From a checkpoint of a small transformer trained on Wikipedia: 4 heads of 32, LayerNorm before each block.
Each number is 500 + 40 x the weight over its row's rms, rounded and kept within 0 to 999. Layers, rows and columns count from 0. Numbers have three digits each. The size before them is the row's rms in percent of the matrix's.

# k: layer 4 attention key, 128x128, rms 0.249, rows 90-127, columns 64-127
# q: layer 4 attention query, 128x128, rms 0.257, rows 91-127, columns 64-127
# v: layer 4 attention value, 128x128, rms 0.268, rows 64-126, columns 64-127
# o: layer 4 attention output (transposed), 128x128, rms 0.216, rows 64-125, columns 64-127
k90 110:479513487488532488513465568500496510525517487449544513473552435454393507527533441534476493519520538497520556479478564487601456485503506482503521467538540453486585519493568470492567570520546455
q91 089:524445546501495471547457447494523485490534518534467454587538488506520501474474498441534532511489520470546498502449473540487470513492548471532327533504439505498404443526427501429468521474462514
k91 090:567461544489470475588425437542510492489424482537442450548463449451570533512529442517532550485582536472506499486457485476457514473526566483465411480513463529491500486453452478500479491485502508
q92 099:515478524424494507494497464505541466498467539510515488482478549543457485488493522484458551525452513582420527590497529495463537554536536382592540475469534458526450510477475595565501489494470497
k92 091:491529550439520459518554451405529437478462501544553565465474431540551565504461481539404506493454415502472450560517488479493526507543543466501553599446497447499457486494468546494450450523501456
q93 092:541520488468498493471489457548489478491443599543477504495490509491502480483503489473448491500466529510411550481489514497455477545506552482542534490583549549533362438511477550537401506555517514
k93 095:494516448479490529476560462426505505498468515466493518501454488565566469402487543510506484518488499497529470523511490500450503540552486449492552532484539543474419494482474548502461438511514486
q94 103:463478450501526468472547552461519523377566487498490523378493500535521564460508541532553526577477495451490529543520467523503531431510513467443492444467556475490554571402458524519495445505508468
k94 103:479525493473557494450544564480534493439517551504501574456526567509508507568414535495589476534501520477461552536495443567576563498501563450485487523527492451463451447534462513506487428444483533
q95 092:484456496539492481539543480464520529423581465498478547470513464501480480502585599428493518547413495489516498483521501496441508418494474518490466532548588501541534556552476461475493507478490481
k95 084:457546546527479502454510570508456529512520514511492580492452494521458468486490556424545518600468525493454532456550462487499500460475519542512447424581523538473514515524505428433514487437524557
v64 077:466489414510432544514552530512480510444505505467535503518491548436487496425514464536530436471499518529486535539511511464453563498504536493529485545553472427530517473532442484529443451516486506
o64 085:572581598546503489480476468505502488496474528494553493494583491501559472515478553458477508424544439450475470507561559510468490482547470527466519496448471534479503565468491492452524545450499533
v65 091:457492558418478452511545413550475498488502499492514498488518489458485516451528522493520516483587465555522471499492452443471481389540430529486505460422543490491528517539461531450478503491548482
o65 106:455422441565535538442505577467505517478540510462488506504532522533559534442460566587543459484487509521476465474527526455540450522532525465505507541515441506434437481477477533571531502508434475
v66 087:413496565541443545532563489457584520530545493504457492483491570468420490490527495437447537518477441521584490497491506501465499417453521507530513598517492450556497627520455541558478498482492458
o66 088:551464474467529607500458503493463536517496409433530543459516487463533504545459534534466466475595497511469482472518471488510494601464537483430521455549472591464506433509549471503476484541479538
v67 078:519542453498517572510427416547521404502582532520517531546427479496460477574549537508561520462484505472531456522616477567555490467507561457506438506506472508436443519537501524547482505441539417
o67 076:479497508463494496488541571472487550542485380476509470530546521549483529455513497478422505404514468540489580479519504536524560556471451466511500483489495465481454460557521560529465493527429496
v68 091:452488474505517588508538482535458538464509527531489524520579598489461507506517552510539508423479483473548449513505563460569443485503448509464510506483512493466423459479472490513449521516557496
o68 095:541488504543505393588484497509520479508607513469495493452459528546468471498556451526480592488487476552430446506515522524484543487511548500440456495408480472458525525423519480495549532478438503
v69 086:540558469475524441536482479590452449477478388565496474441503452504538443454436466500563510484563476493507489543484505467556550424455491542479510430494546567476466429474498441569420516504540477
o69 081:443482537553538471461478536449535516526544477524522445457507508435514559496459505459489559518433537477491557511441502529398534543472492495538533497508599464541498514524474492480572476462521532
v70 082:547520577512438492472396545531532461541471524529581470453447430512590474511530468455534541589503422555513569466503521546486488496462506528578508485457515521499529554518493507493509478475465533
o70 087:481507428466524456490564437529622517447542492558413518552523508498503482515438495525498512446538562474505548502470468519504530480585453475504536490528512481523535454486477517556500489538534486
v71 091:587486512552509513478453500524538438457502541537511525473489493474522559500501457473517521515517555540549536543496483541504570515503487602555518507585523494511514527430462513532420401478489476
o71 095:473464459441477538453520534502527500559499556519482493516463457516476452503520583492463475478465450461531462475507491458359486552463462458424552475523523540540484503597622472449526497506529478
v72 092:521505512511443490532428487425516507468545506601471469577512466517556529512527486461544546497503551443519444465519512595580493442450533590540512414516515463505505510498549468535531491500514518
o72 107:450506449467515490472532460499388494434428570432499523382530468517495456486510459566543440494502498505487520554506466528458472535555467474440525523517502557410409508398483592505471505481523431
v73 097:538597471469581454518448447559476524492449439502415490501549459489505538500513458494491584512490506529485524563459547400537579485464460540417572466506549514472517468473555408515491512522499535
o73 093:475450500487527488537496539457478507451572552581551502489531521472514538507466481539515432545506470468491538529452479501486484439503540441572377494533544527520528528512413522472528485475531474
v74 081:468470546554430528503508501549473511469476561470493448518550513467514512488422554491459516509604488480531487484495489513498445477587449496559511482490568508448446523500422536573506443554542521
o74 093:504530445529535523453559470468547490512519464475525564464437504464479462500549541516539500459450438547540466520532504458523517522437489555506552475530499453546512515524556450507447498468521493
v75 089:467505467499570462540508447517543550501469399537466535536577456523479528492542519472490476462481510463479507488470594455513574555511475484457495520535430566494507516516550488470521495574485513
o75 088:556488480491561455458510521524382485515561492503548505474492560518471503513500442510496475591524439539492535573527470454538439440463527486471487447516536410482532463520541577462489536503554459
v76 086:440448535515466522476481582474463505512454596508503539589530488510478516457520465477474485518437492444441477520433502490457438569550522513502508500480545428513523504429492457472603533523584559
o76 089:591542507577557473512531437573503463521576497500515537453436498480544498511540489517523532537492492495475430447527486515530542484485460507441511490453463509512515450509514627523448473478489446
v77 092:563473436528551517494485484500515479507440456526493593513503507491528527537461520469534523419521557512496556521569536455481587481465529527444450427546437556508507505509509517515452501460505500
o77 091:496490624453508503479470576481456494491600532492471499455497483525441432579495479463463482567485445528443503484470475543500500536477504516567546495539554493499481451533513529469467495522505450
v78 097:523444558520472532536556506473497478519511531545534551542454554450504505495485451484480513552490487488517547519428504510415489479445491528498452523505524492518519546521448523485492438491476511
o78 101:396568410530497580404492498581517505521542503513521484437474521507570527495507517563494496459493540539498473481531456511498469605526502459458550500503510567556491439513583504522515480527514523
v79 086:524470500531506420515564498499510507546466456511509452493498470502521501456492486487546485493468514523505488442447473490500522449524420557496513482557510558490545513442537548451493434598492545
o79 089:497562468466513581435404516478512474529460660527529559472511538470489490484505549531417454521538500487528500584474549483427512523493523445458454502458502455472476520511465440535510522482509468
v80 081:531542436515531513497484530482440534547431512474469479461563538508489399545492457502438529506465489439466493488441510466507546495487516488470424507501478543444434446518511487519572608455521511
o80 084:507503577473512478527485538542527492499499500529463472505424485480464544477468455472508505558476436509573516547488522583483468527508553427525573448440507448552551500459446483504488415515474502
v81 090:434572570501460476507489506460530588517446496495526420417551517542500408525531520494474508534468493537483502456473531503574455408522524440515481532453472480492470524525471473505532503502434557
o81 089:514477456483486532551504488474582459473548498459484555538460497515514540433485511544541468527539507455497513513447521523483557534548476469452477469506478449568543521456459479493502509486539513
v82 089:531449488492528512447488444535535429495438477474554466479462450505529522466479483528529518486545528604523497563489555451516515523596451432504491483451518483475490494446477442460458433520528543
o82 114:493558525535468460461569454468508483534521533506467549560536514450514451478540514510488452500472462423539501505503425456457462441471430518524416474490489508481549525557532494490564529474507506
v83 091:481550538510506494506469447450502468559498504492466511394533510567505575479461536627547557511594526508525523490532413545571507496495577549498529488453490429505469446475467478525505497428526473
o83 093:423485490489506525529512491496511511475509509457501444540518467476493468520483496448539442442402528468489484516485613494445520469514521535499547473515485542477474552581542495492496535490490526
v84 081:465454555538421503448466468478541470538522523456439482513465509551479479548560501441500513487525534520529486487547455618559431420496426555593516488450510480527521507474468504489480476528489453
o84 075:538481447396537478537482491488524499467432541501587521501462482456433517468524536553452517427477493522493509476462523370502467498488540434458451583577531466458461489527539535520536529475487495
v85 086:573561497491542428525515519501478457508440435514501508502506473476500515443543523515488463485507497485391502437415510536538532548492514616546503498524548524521579510477507518508519549486445487
o85 092:521439439533457543491477468519491480467500540528548531489479480511511506516470526475530563528447571450611494516558482495538519430505485477504558455540414516441429484558479496497523481571478521
v86 075:467494420550484459547446478565482491554447459489498494512531493483509473564507543457544562471469595504464461486588497547567440560458507449514501492419494464465498485445517474539505462487575508
o86 077:495474537491493567484543527452564508490554500516484551452482387528521496494532508462418440479466492532504507498489496463431537453476484540583413538584529489537523570463504514462469536482424455
v87 091:471520543528502496478459544450559466532446551454553471450506495536546521509487511464476456550495541571444568502485491509522459537479467557535520527476523556607478436468479488490550507494475496
o87 086:490497522448474515458492523544540453460470532502507486505497482400430429489484582508520488503504482479514505497483463456438556519540512459450560508494485465488583511610486540417541496529468475
v88 088:507519467539447495491497518502493508439478505462415461460594536470452502482516527428495581498534478441474488453432615492564480454501400581457435501468516498483474524442489464537521529568535511
o88 087:519456508482559507530479451492515538526563522541542556529531443533552498498503492533552537591548460504464418544558425489481475479526515427534495474500533493549493556468504556466498473462514509
v89 094:536489537490513531465491534518522453537442538569535534506438492451498445628483452424475462539452498511477518502496511542424458523534509483571479474530526517489556553479472516485507443456447522
o89 104:527568423485515473490496478477474481524484517494504458535491522551483488453525499550467499553514548476550517486455491495489541506488571491495533546537511504579523421568511462561449475550523505
v90 097:412503502506474559496459489485520459501517533495497510511497452597473509518489530507508546521482500489566520453551534514595441491561478480504491502470491473487474547461520510516557501440550486
o90 100:538482471475543489487558435506511546495515515496413517532530466524501512436537469520483564486499503571453492487537417506487534516466424523500513495531514513471464475537499525513459530506470533
v91 089:594503537512481484454504473508519474509477514496413505498485540469508539538485539523488575483504510510511468499480607530463505494536490486469441489454494451481492536555482471487498418507465496
o91 077:497494479515523493447503467545461512527507466558520519520394434526513488499530471511532456532446510492510446503479426456582473532507516511564464511493506582551537513489574490485502557518493469
v92 097:503477509534504502545503531457554506450563589417428465507583535583512534474551535517463464453554492465486453529525517492561456472534552511421480521502593494508449407501504449514565535498533500
o92 096:508502478460526465503453486508418525506451458444544491531480452439517520553513489487592550593442518521481539487506534516461484502517437459543494497488447546497532569476540523514476458498474426
v93 086:472520558497481508434509434472518449484554497508466491421441461503502495508518453520480482541465466538573528515524524508505480486514520525477505580527531514599469510553469507470415479479462511
o93 085:486528439472525482512467509537532507561470472511539449572540553447450465483486457564468530463592555446548428537491485474514490565515390508523504514466505563405541504488538418484518510560572516
v94 085:573536527535435550441492460460516460543559572554508511553453515453476546527486486555549475528452531475526467506441479600483420503545467467524469522453520478499497541488522537515491505505480519
o94 070:435477503506532428522529534453485522495432465488487580509512543511549496486550507495500517408522441482548525447585499479479507513477507557530499462443475498521496507501552491476551520477494510
v95 085:511537531493473479554541505490445532484564529506507471540443496462502483496484528489510460515488523459486465510544518557418541545491496517529456495498555523488511529473523512553510458525439512
o95 083:497542461564488519513481484463509474528491384502504448463499476530528525490591512517440536507492487495503532538517554513472463512560520523513539572514412558547526465482447529536469586471551483
q96 099:557465595532540506448540496400475529517480546506492470515462575515565539490407518592428495545466464461464461588495525472487464465481405513507426479473477497553494511504420485492528511558453525
k96 096:509522544498500522482535521508489537489514525533506504503553486474552519478529579460470492531491435520434506481487505511562590461503509537534493476531548466575494504436472467496490485441479516
q97 100:454550509455473456398531471449464506457503499476551502445496469494496558516523518524527524525510526501534527531538552579498474422473512518453580513530463524524500520498461488444440470567527532
k97 095:508579522493463523524389476599516448551399581533539448468524437535453525562528506504502503504488492503497479433470557522547530420513516449484543488468419494483500498499496537551543552464484508
q98 103:497502458471481514492430467492519552506547439529585426479526525449480488478476504499503484416554500475536551421473454474488457556506475515510570527506475563494488467565472436524497496433535513
k98 087:551494477514470531475456457517459474452482543505508484570498525491557513505501587506527464492442476591496386536520494486500565578494512459521515487477521490440444388515528576534536498581486450
q99 098:561476576575464581514451493445463548507525504522503428474543516454528568518473536474515482466521527498506489512419441460496492488479532415457515464534511478503492498535428521424491471468477490
k99 101:486524618513452582464481495482506532419496398492418472476456506519569576490480524492472522489524478541486414534406480470473530541459526483472488486545539474479463467428512513485533501486513467
q100 092:462469484449517462528544509570431475545440499526464569432489431511426495516497484526519473498490500488435497473486534507487472456494515481487466447469542548419511519513505468565507487599428473
k100 086:510470505418552489571547464500464550523505521440520501473468446495529407490552444514551519544556538521503527455474546522544454464422528483460570515514543447530537547593492470506540512490489510
q101 081:560525527548481516575444444477467458528581520527477421507514507511490504590504490562473548552541478563519523466480503542468574505461522481507425453496492502485564440386494540500462512468508562
k101 081:512473664507473447539479470451482521549512470477493493529509451436538474499475469475448565577478551483482489481494487458460465554594510507490437515495480492539528542531449492444529559462563537
q102 086:471533557495464560581490507554575487561547459530496515573578479483462511518471512503486537453597453549516490500467517490513557500565528536499534489440417483494489480477537486447541531401498552
k102 077:567574557496452481577487478452454474521511514525521466521524456476494429564536414471457538497448579479575481536496459476474489488596539503504518569469472524445561451516460527490500518510566469
q103 093:497518512516495571448433501540499502487514493494534446427514469385464506559528551497519467492526499554558571435483510469517588546466552439514573524528542470495491503531510564531478486472446485
k103 086:441473531478457583446457525475492472492525452454501472440513514517564585514484456536427463445499500592532426478513534522511516552455502440501490453484465424495532471502479551472541463533523517
q104 097:480511454500431461517486442496539461596562433564481501487488480527452511534441492458558489513527530470514545476453441560484499503506503499494530398454478568486515458476527467477502495480517500
k104 093:477482527425481427544503484537434457542508529494441475564485479480540487489526489518471530543434530483506483426499493522454506514552547436514492583486464469513496501536433487513499446554486522
q105 106:497549528546467475461532508488532501509476544528493485444476504517449448470455503503556476546467536424529594533505559491476602463558485570463479501496499485379496464495472527532461532515496505
k105 096:461479468560591546490472499535433501478499544487507479536470523437446424464466503531516545449562576511477538448520491534536508507499481552436479479537518439495537528526464478451511479446511553
q106 097:525523439463395505431526492464524529499531551450472487500520556510599495522446515472475427579527458537506460479431495531490471574533497380437558527547534470534466491464544499536497476477454474
k106 090:400449535484533577500497489498451542544553489493402541480483483442583560512491458479459561497540508498447482549484524458490518568497511448521539525495497483476480469442531487538459498553517452
q107 105:545464531571567520603424458444477475545478453459533445559487496474554542492453510524497452460522456494459439560529479448463449519504500521493468503483493565586496568522479549437537510450544467
k107 102:608530492524420418484469447564456474470471462524518433513529499543548529484534529492453496519435488479487456505491483487438502460537518531483491529392492575496557493425503509543499468522532483
q108 079:536436530509551544480468530522457558485412481541519537426523497492609535460502492508513498437489501462498469512505439459512473503469495454502524491562549543538488520544477480470473456548486453
k108 085:500499496526502566466556520496554556427502461512505558526484577549527566457493535505531449473530447583483446503457473512546504529382462504518482436522533469519449514438556523465542471499417505
q109 094:482569471552454533525554447519539507565523516484418555472423445565512454555510533502492510563483420504478471539510607493421528487561457517484477539440536491487422457547450508558485513491434494
k109 094:510546504573561541531490517481427575556559534508533582548542466466503434512510516493476517563515510491509456506518445462541477412416490578494583495504492462532516526476509431454490530413496504
q110 090:508495515431491475453515515411473504492536538492469509428573541454451583514547466492496506517504563544494555542435476470526468432551503486481502472496557428431543459519475529494483523414557494
k110 095:459458545405510440461507506465485479506509463425476512430493486489530519555513499523539571542501506444544563589444611470496554527494509423435536511525556486511481500488503506474480531521534440
q111 072:552461506486461472585525507432452499486558490519497435537505496510462531485513466480538508475507502492465519461519460502442480490510540468470409483475453458442583539431505477450516545430525625
k111 072:518478610469555456543485447469484485504503440476463483528494476447541458482480502487545589559469610413465528506496505481427490500548535506491417494530535517504505496566486527477439519506558505
q112 106:529547471482428471539438463529536479489506548498470500549552469429444501532534504486613478549479497529501516515440578509537533434516506527448414525498508420464429514531440452567445494499526529
k112 102:491404530543518553601470480519449526473514537490516458532447490444452482522479447478532575525544461457493502551392488479427454439520527488460541504519497527475503577499474482507515522430514511
q113 106:479541457551492443477469485469506558524467513480493530523463445590500448492496535509500493533516557478564547430529492527396513490514440545417506502524514600438509459491484462457460507510519440
k113 093:512514462587542512477450483546479506573470507501434479543477491488437423485493582487556523527540552492507424422550477480484525534476523468476555515522502494469423463510493471483521530471505466
q114 101:490494459506469455464519491503439535460477492528538485460473486477498495556506548435530400528465501481537564559523460512469547540527562447504471497572531567485474505509557524502508456484547489
k114 093:463470490477552454428544457517429489539563536496419513489491500519565552486514519496498561481510582442454528490483452542446524533480515474450511526512503472543486492492451512527501453511489531
q115 091:481521525571495501453533529566543485477447483531519543548485471498497469568563533521464520500495511496505508467597546523489543445514539570539422493483481562483521490484466497513466522536507507
k115 096:518542505571562537521548529507482559526564533547561539524477513500460449455495519466564505533512518496477526527487428505568466459436486565512431479537470499537459525543474427408520499383459575
q116 094:482485574501505498426477550498524496492486451534507483469517530462468520484493531453475509519446531458502516523470451500597537448470559540537446479470517414480489528537472494438561481456545553
k116 098:482515480511465525453567562516489467408434522493524462486456590524483560490504455541519486490513475513492559520449493528500545523485496463515419488537525510477488476464468566469437479487495510
q117 095:537446507555475503554441502520480473505490451515523473541473463498521517501515387464531479486576462474451465475508460495455539519505563537500382495421522512523509524460491517420562513475546492
k117 090:536516537540532520509554467536438536409470475505483443546496574481487504449464494491512515515480576437497457525442441433465396506508497529547393485481514570492546503491542527475478481459531518
q118 091:492520559471466521440585511531506460501492506491577535486492495482507489586529476495482472489524469504506478427549547571526570496495540471479507523515500502487527483457569555536534520507464495
k118 095:472543566459570477548519500552431524558514509492532478489514426469497453567524435471504514480483599520487544517494512494633441492499512568501446515450436467496567479546524493443472491475489528
q119 094:528515447523486510442509559509504514544515486510506456505520528457497520517435542532473486493541445449459522415462460437434529547456577458456544480398491547513586524525567561438496489475462480
k119 091:421570510463477563478503524455478541489520471452502469557483611514572517456485533546431514461513559497497449513557459548509514542466457489502454503463554444483520418548523511492462468526566584
q120 089:509471420516490434561499460479383542523509496523485503511510474457502574478534503487509479480512516508483592565533403420418503485523519521511417545517552569448529458502470453421485484439588481
k120 093:493504513485556446424526453453485510490549511543480525521484576501541499447476595476597553550538544406523489559469425500441518497488499482428552483493582495529445482454520495495511519482549461
q121 093:532409578526514532611525524507528517519521427526421486514522500528483540545522500496468526535484452536495504555533496498487489460554513535497397420524507464537520496503367490482502521434483570
k121 085:628517612516467468551550463490445478550505479470493481512501439492548489510544487489493552595468552517495516478467489460470507439453528514495426507534464526531543543511469448441475442470481513
q122 091:511519450475466550427479516492485523454460548525524474503454414454530508500474453542475446500573460520463524501494524513400518526503526474505540490511518553574481539504505523478463494549473499
k122 101:455447521495468583541470473478465481523473602517467420403468506518508527486427523445389508440498494435454463440508522496463485487528514461517491511479489518505513534541456554562513448507492532
q123 087:512540443482473476470591506499490494406481521532481544489485441465464535554542480563505520479536531452520630505538500542498511480487482498510485494547466590460501462451473512531447483554477507
k123 099:473500534481590535496510492451538552504586507505507598494501507510498440466505554488579520575529553489481514512464464515570478452471506484484497475530507455564442508531449439474515504445459556
q124 092:488536473466501436468580513517482501456494531556500537483477514493426471546519551534473519566435531463561624526529535534509540469477466552517458495517464549455501467483494474536525496588511507
k124 090:471485499491557498443537525451521523501554512482506588524513493499468466474515545498599509574546548505490526491467465540555529491511516461509534487567509431570454463499434451466504539456514550
q125 090:483394520439543523571470526563446485516497484485501487461519465488538480425542394452555461480460479522433476449494475486485497529439551444522488498514544432532527617512555452463543490487488494
k125 082:503445512467460460525512474501506467451434470443530425467442495488505543481471443494471447426462482499491515470527552496450421492487504513553470476482531524452552529516570571531485439562463491
q126 102:519409487532475451551525509509531567465420483449495446548461481542483483460458531466504475456508530466486479483459454498554504535429500501513493465499402488475501501532491503455576487531438462
k126 102:511547555498508582493472488535530520433508408470434441523500491522508485485529484470559495467560568488489508447459464493448456517471549482463456487540488487464506456495471470523445471517527530
q127 097:563567464484462467504422446456522562522474481466520460564506499507548469463403543476538520509549514472594533477512414517490484545457478494427557558519453547503480483456517486438530498503507510
k127 098:507433501546501532451384451528533475499467458594474445588518539512505470522503573517529502462494546548497396423537455527459538540573528433495489489443454506466470449469478510557511496545535468
v96 093:482481518527499537496477511493487452506493490526605537506523480513520443486477559509499498566479470556446504531419501473547515494442447479454496510466449590505471563482485464427550500549477439
o96 083:519541498458510508422564481500564455477510446523451460534524574488508481482531533453494501484544585412598543444540477537460559504560528483528518500492507420496534442503485552480472397488466514
v97 085:523511510484489466466538438487506561487518494468554492494523448420485476458484524518508456418488489494501553466477478539525457487507504558521532535462473582521459442516563510599492515526594556
o97 084:439463574524530491529422552523474489510481510496453430476459549521501526446496521507546560514419541531524502490517571487470513519461475530532436519521457394480475581471503461523550458536592494
v98 102:507445502540569492533471517497547549456488508512567530417469526497486465513449482494517464507465531501445514492533521543483453520498414458447549520505488495559481551493475489438534487538561462
o98 099:515512470402488525518540520516460486532410500525460520522468500458443561482515549523437513469542503501556487542526465485452548519498529485572521451481431483511517537567537485533506491538442546
v99 087:577477487477523482488434545535449444468491474488583553524497447544491517476487414550535491487487550523484486477545452429486528498502446488456514504565536503564508504442484506510503455491531503
o99 086:436480544562450471526477515480545546511430486544509445546475520476521507514488621443493545528440456452486515502505501576485543459471534478524486513471552509443469497538522438491499462515438450
v100 081:478510548432494480506505464516490440541482534498434517509489503467470468463512468479476508498393473482447484544570533442529507442511461495509534526509530463480514509501488549426440477608476572
o100 078:514492505512501546553482526526437477569476430539581464536551584465490511502532514532528514446514498510581450483455490524552492477503498436515426547518466462459488545479562523498554548490511469
v101 081:550465425486490528552534526516484559540520539473504493479446417495499553558502488551466501438485532505578471465577527535472467474480413598469478461497498460538521474525543500545581507426523525
o101 077:489535555539508419508464537507499479532506459461441525508536564511519485408533496447525513526589476540468527540422419495500586560480561482491452493539495453477474542503513452491419435486566487
v102 095:499525459443504563504585513505515493540429514471480510484492483549524480537532533515555518496533431494539584477470544559462497546531563447392494501529564544490569508597523500453532494508516476
o102 087:509535494537504362542469503491498519471498450530500526494501508422543496496506446458500468487500541508567473485530422496476439477516497542544495526468413503595541458485503498489530455509481519
v103 086:569441471522495557512556515472509600472590481533516480487451522436444524534539550458550475438444503505546490447484526495506503555467430516528505507442489535537542545475576479477484521542449539
o103 075:513499555469451434486542516491490421467453467487442528505459489478498482450546487508530543561560614535507538492527572512602524479546513411465425523491504495462497501424477538510515456483500531
v104 079:534441516464531528512560395473470473501534437462531405469547463502454489450518501522528503453548490511532521503556502547496415480502464470509535503454527590508457500525474541506496446562515488
o104 078:494448436481490422490417537444466509436463469482547516519502584466538555493569499494433460554469556523515493456486471515489455487465526577451499496514414415503489552504515516458525511454502538
v105 079:436605466580521488481459441501502541466536510520418426519513522502481505549514538416502520525524477531475534488447487488537560510480537501576445461438470455475517530480462508483430560464490535
o105 072:511405514430482536554457570547494498467526482433485604489521434469428564482483450518537459421550475509493490501481564486570488447556545459414519514531584529491514478506492464533522518490462464
v106 087:497450553511429599553419484452513479441485544563548535506472540503471529486471495494555523437530518477464567532505539423466521434572432486518534529536507437484441562482483442471517433493558482
o106 083:478530463455563475472565566524526437479484455486546495455503436478508461529586508516449482476474430489498519461441492485437523600482509497537488503505513567552566552495533586462476564427444519
v107 086:503586508483500503465420539552499535513591521527472463449523506504523510481520494465499469498514490511474487516521526450518506495443575521495471507463541521469533508526532502531498531459559550
o107 078:543556514552520504500469424463528408553475482490460458480547418464482473533476473503561566476483510483473497453498533470573499503493460455567507513523448518520516459540382548534429492482500519
v108 086:517529484449454565497458497492451426478545491469542482516545539511533468463509592440448475444474520521555511575477470447545462551417552538522471478462525505505517482503510482538583512492478419
o108 081:531587549450558428552541493484524520525495536500468557528496430516505478526536436499536554516454516525462522499544511521469459446537513500418516542527508472427430512499480477503434519553405488
v109 091:533430481526507441506498555472518569497569551459541517534500468444484502546441509517505459454541493481411543468568430476460515475467499480549524497482413503471436554448518455480530532557475527
o109 087:458601489503514538492485466508473484461478459534489555493467489533471499473483481480441552528515524543524517509487545515595497570460568492530493456524519474492462436506464553552461497401533498
v110 084:512499533536503422471538582579532592482535494498462474522506532465520525532503490572510442515427470533412529460486463510521460602470494470465557469546421575442503529453515493452458477500478517
o110 077:464481411496414518527464441534481494508427498523490512529539429541436451509435525506464524517522524467510531434522576491531655448491514484514415485460531495552483467559415462481504516503578525
v111 091:509517514465505499486487492463594480521477507467378491490485496528434573457490494516569477427520426381500546449565487505468535491639507512525528496519477477479516488493500481560480477505519548
o111 081:510476474488512553489472487486443536494445511514570519454549522488501513502465487465423457551566466493473441545447537485443455457412532451558436491496520480470478526458500494530541555470507463
v112 075:532504555526559442446450450529521476466516457555485484475471493581559431475481451568481478510532540473449528511459462466485525492478484532495489499529444453527522487439456493462460443513548483
o112 074:441511442486498484450478516505564587544466461506575452491539547426417526456473490469493492474523489458528501440485520543534465487510512573472536476546542552502485523566585468503498514605480512
v113 087:496464532568530465567515486495496525527490467556451546522453474522506552504488426539508516516537499483528512529506480544501496574497504565502547452595554473523518472486504480510472475459529539
o113 079:525539495512536528487463536500545541518423539520506476444561510504471516500435563534494445456472476558481478440510468516496483516430425486511464516452513540576444495478466407492423475567438518
v114 094:448509486477461560510535475534487447611481491381478582562450524522515550520473504510467527472462464520501502558477522462497515494538524502521448535538552493506500534528492463465546486508395448
o114 100:512454504510593462481596533515489454490523530526542440497537488557500534455520507545507471521499543411533463529548394482498555537442507503462419500518524485447476564532473466530511513469510472
v115 084:485484459539522609520534457476503444502483520517519516509444512449491514568513530462592499472478484549462585534490590466463492500506486490532485452445488577521521541520533496513513446489514411
o115 085:499478537484468425465472559502455480501507503520467506498540499502492493368421452497474501405471549426543526518545434525514486536487564481483470560498485549442473567448556550492502567532470517
v116 094:479471517476493560529553502500491491558568457476495497531510497508487487502530531582511488501439485496509412523558523579507465516467425512456511472455557497505525510514584539481525472512456486
o116 091:552498451546517462502466445480442479487452516466561483525532543497548493504524453525420493598469544519583557521479531470539553530548516524522465539505452542479508494463461443547397450525516487
v117 082:445474534426428514498552505500517549590464510505510514460522499479478511501507466486568495498462449523531500457528506491460491612560519504456548572490546576503487434477484523461472487561455511
o117 083:554498475505449501476580455530541419546504511480536428500507476494497472522536479523487409549485541551508481459483525530536503494468489475500471535469479490456585507511511491527532592511523500
v118 089:523451487509449454531568474460510521537422455395473537493554487501496498534392486519511488470512470487461543456537480583510445536529529488459493425458504495528555532547538550516449473476582534
o118 079:488513492539507441516428537487560498506576509532474476489493452495513518503485536485517512493513469543528457534511514527471552547453541522537509559505469448509469489490513400553579467524430552
v119 094:495576522595528441492497477490503506474496514493397409491595538496479508483507496468487487495534514457397523471484472487547494570515528504525472434530521482467557473433478566501484532499484586
o119 085:521448446387539512502501473483483513533453548525497576545531422509483529497482503512527528479500488548527440506485546547548495435392461473479541566506486464530463465517505529437526549521462474
v120 082:465545490479515542565456480435509551543475508480517506509459508536486558512498513517543504451531478515584502489507463520487532504524516542527418494469499527521524487539498475534536517431530505
o120 080:565452513518515520521494531555451442460576500502501561529498484490445553444494487437518563537501497544448504441455471503415463523455489455507537484512513586503505515483452435530526493579466449
v121 094:557500524481528507469475538492559466414457565511519482515499542488494430524522486481536475386515520479498488512522487422538498480536512417485534528470451400505490500531470450434513520549592496
o121 087:425503475485455481532504475459489487563550461515530523477415474547530456475484498572470501523529464444471439560478554507496492485565518484496441399505531525451485508455554577552495544521459495
v122 079:600481539419453467490443544516456442488524480500556543522483520549557465514514518522453513532521503521551494577489532471511474451508462538485435458495498479482541548524486483556474438581506464
o122 072:483555475540505529433536493447593529477526447472483475470510472473558481404479452557521558463488445480476544521551504509427514551524491457536563524511492464536453461494514490455495498502547514
v123 093:550560514546441544520472477489521491453540478531542498563523447480483463507523535504535486406493485473563552545458502549548448547489506558526449533516497534428495492559492590530555499526588473
o123 088:438412485499543462436464477442446540492448526412477493474450477509468481482436484468510532568509488572517483444493474499469509427513485482412514523419534453548453546468495467511495529472480493
v124 078:565483513523469505484509536493428412520522495528532477491405515509536514502455511557531540558480521552502544488449506482426519531474508482475443501515520492556543515457547440435465507455419454
o124 082:439519522465532500487507451568513488490537516504450535555472526507541478487537558509540510427482498492491382461496538540498492535494557483400550602513505558500509486502470444577485518494450507
v125 084:509504497494531531501553419528465471467517478544492452489526538476492543490564494460492449571576480581569471466570479454448584496433513494470565505451546484517496497484509483535439512488482466
o125 073:478464457524457473516445567540468487480528524515492484445535502506500489523502449490530483423497514480389484515444494514529512448587555560464385487543467528510533450535505523450497494497478506
v126 092:504542536513532484520518448463523523441507539468497499512478475470456514488499547451509486443544517508616448529509524501556471483524442519508490498441565497541476493592517542543510492507522491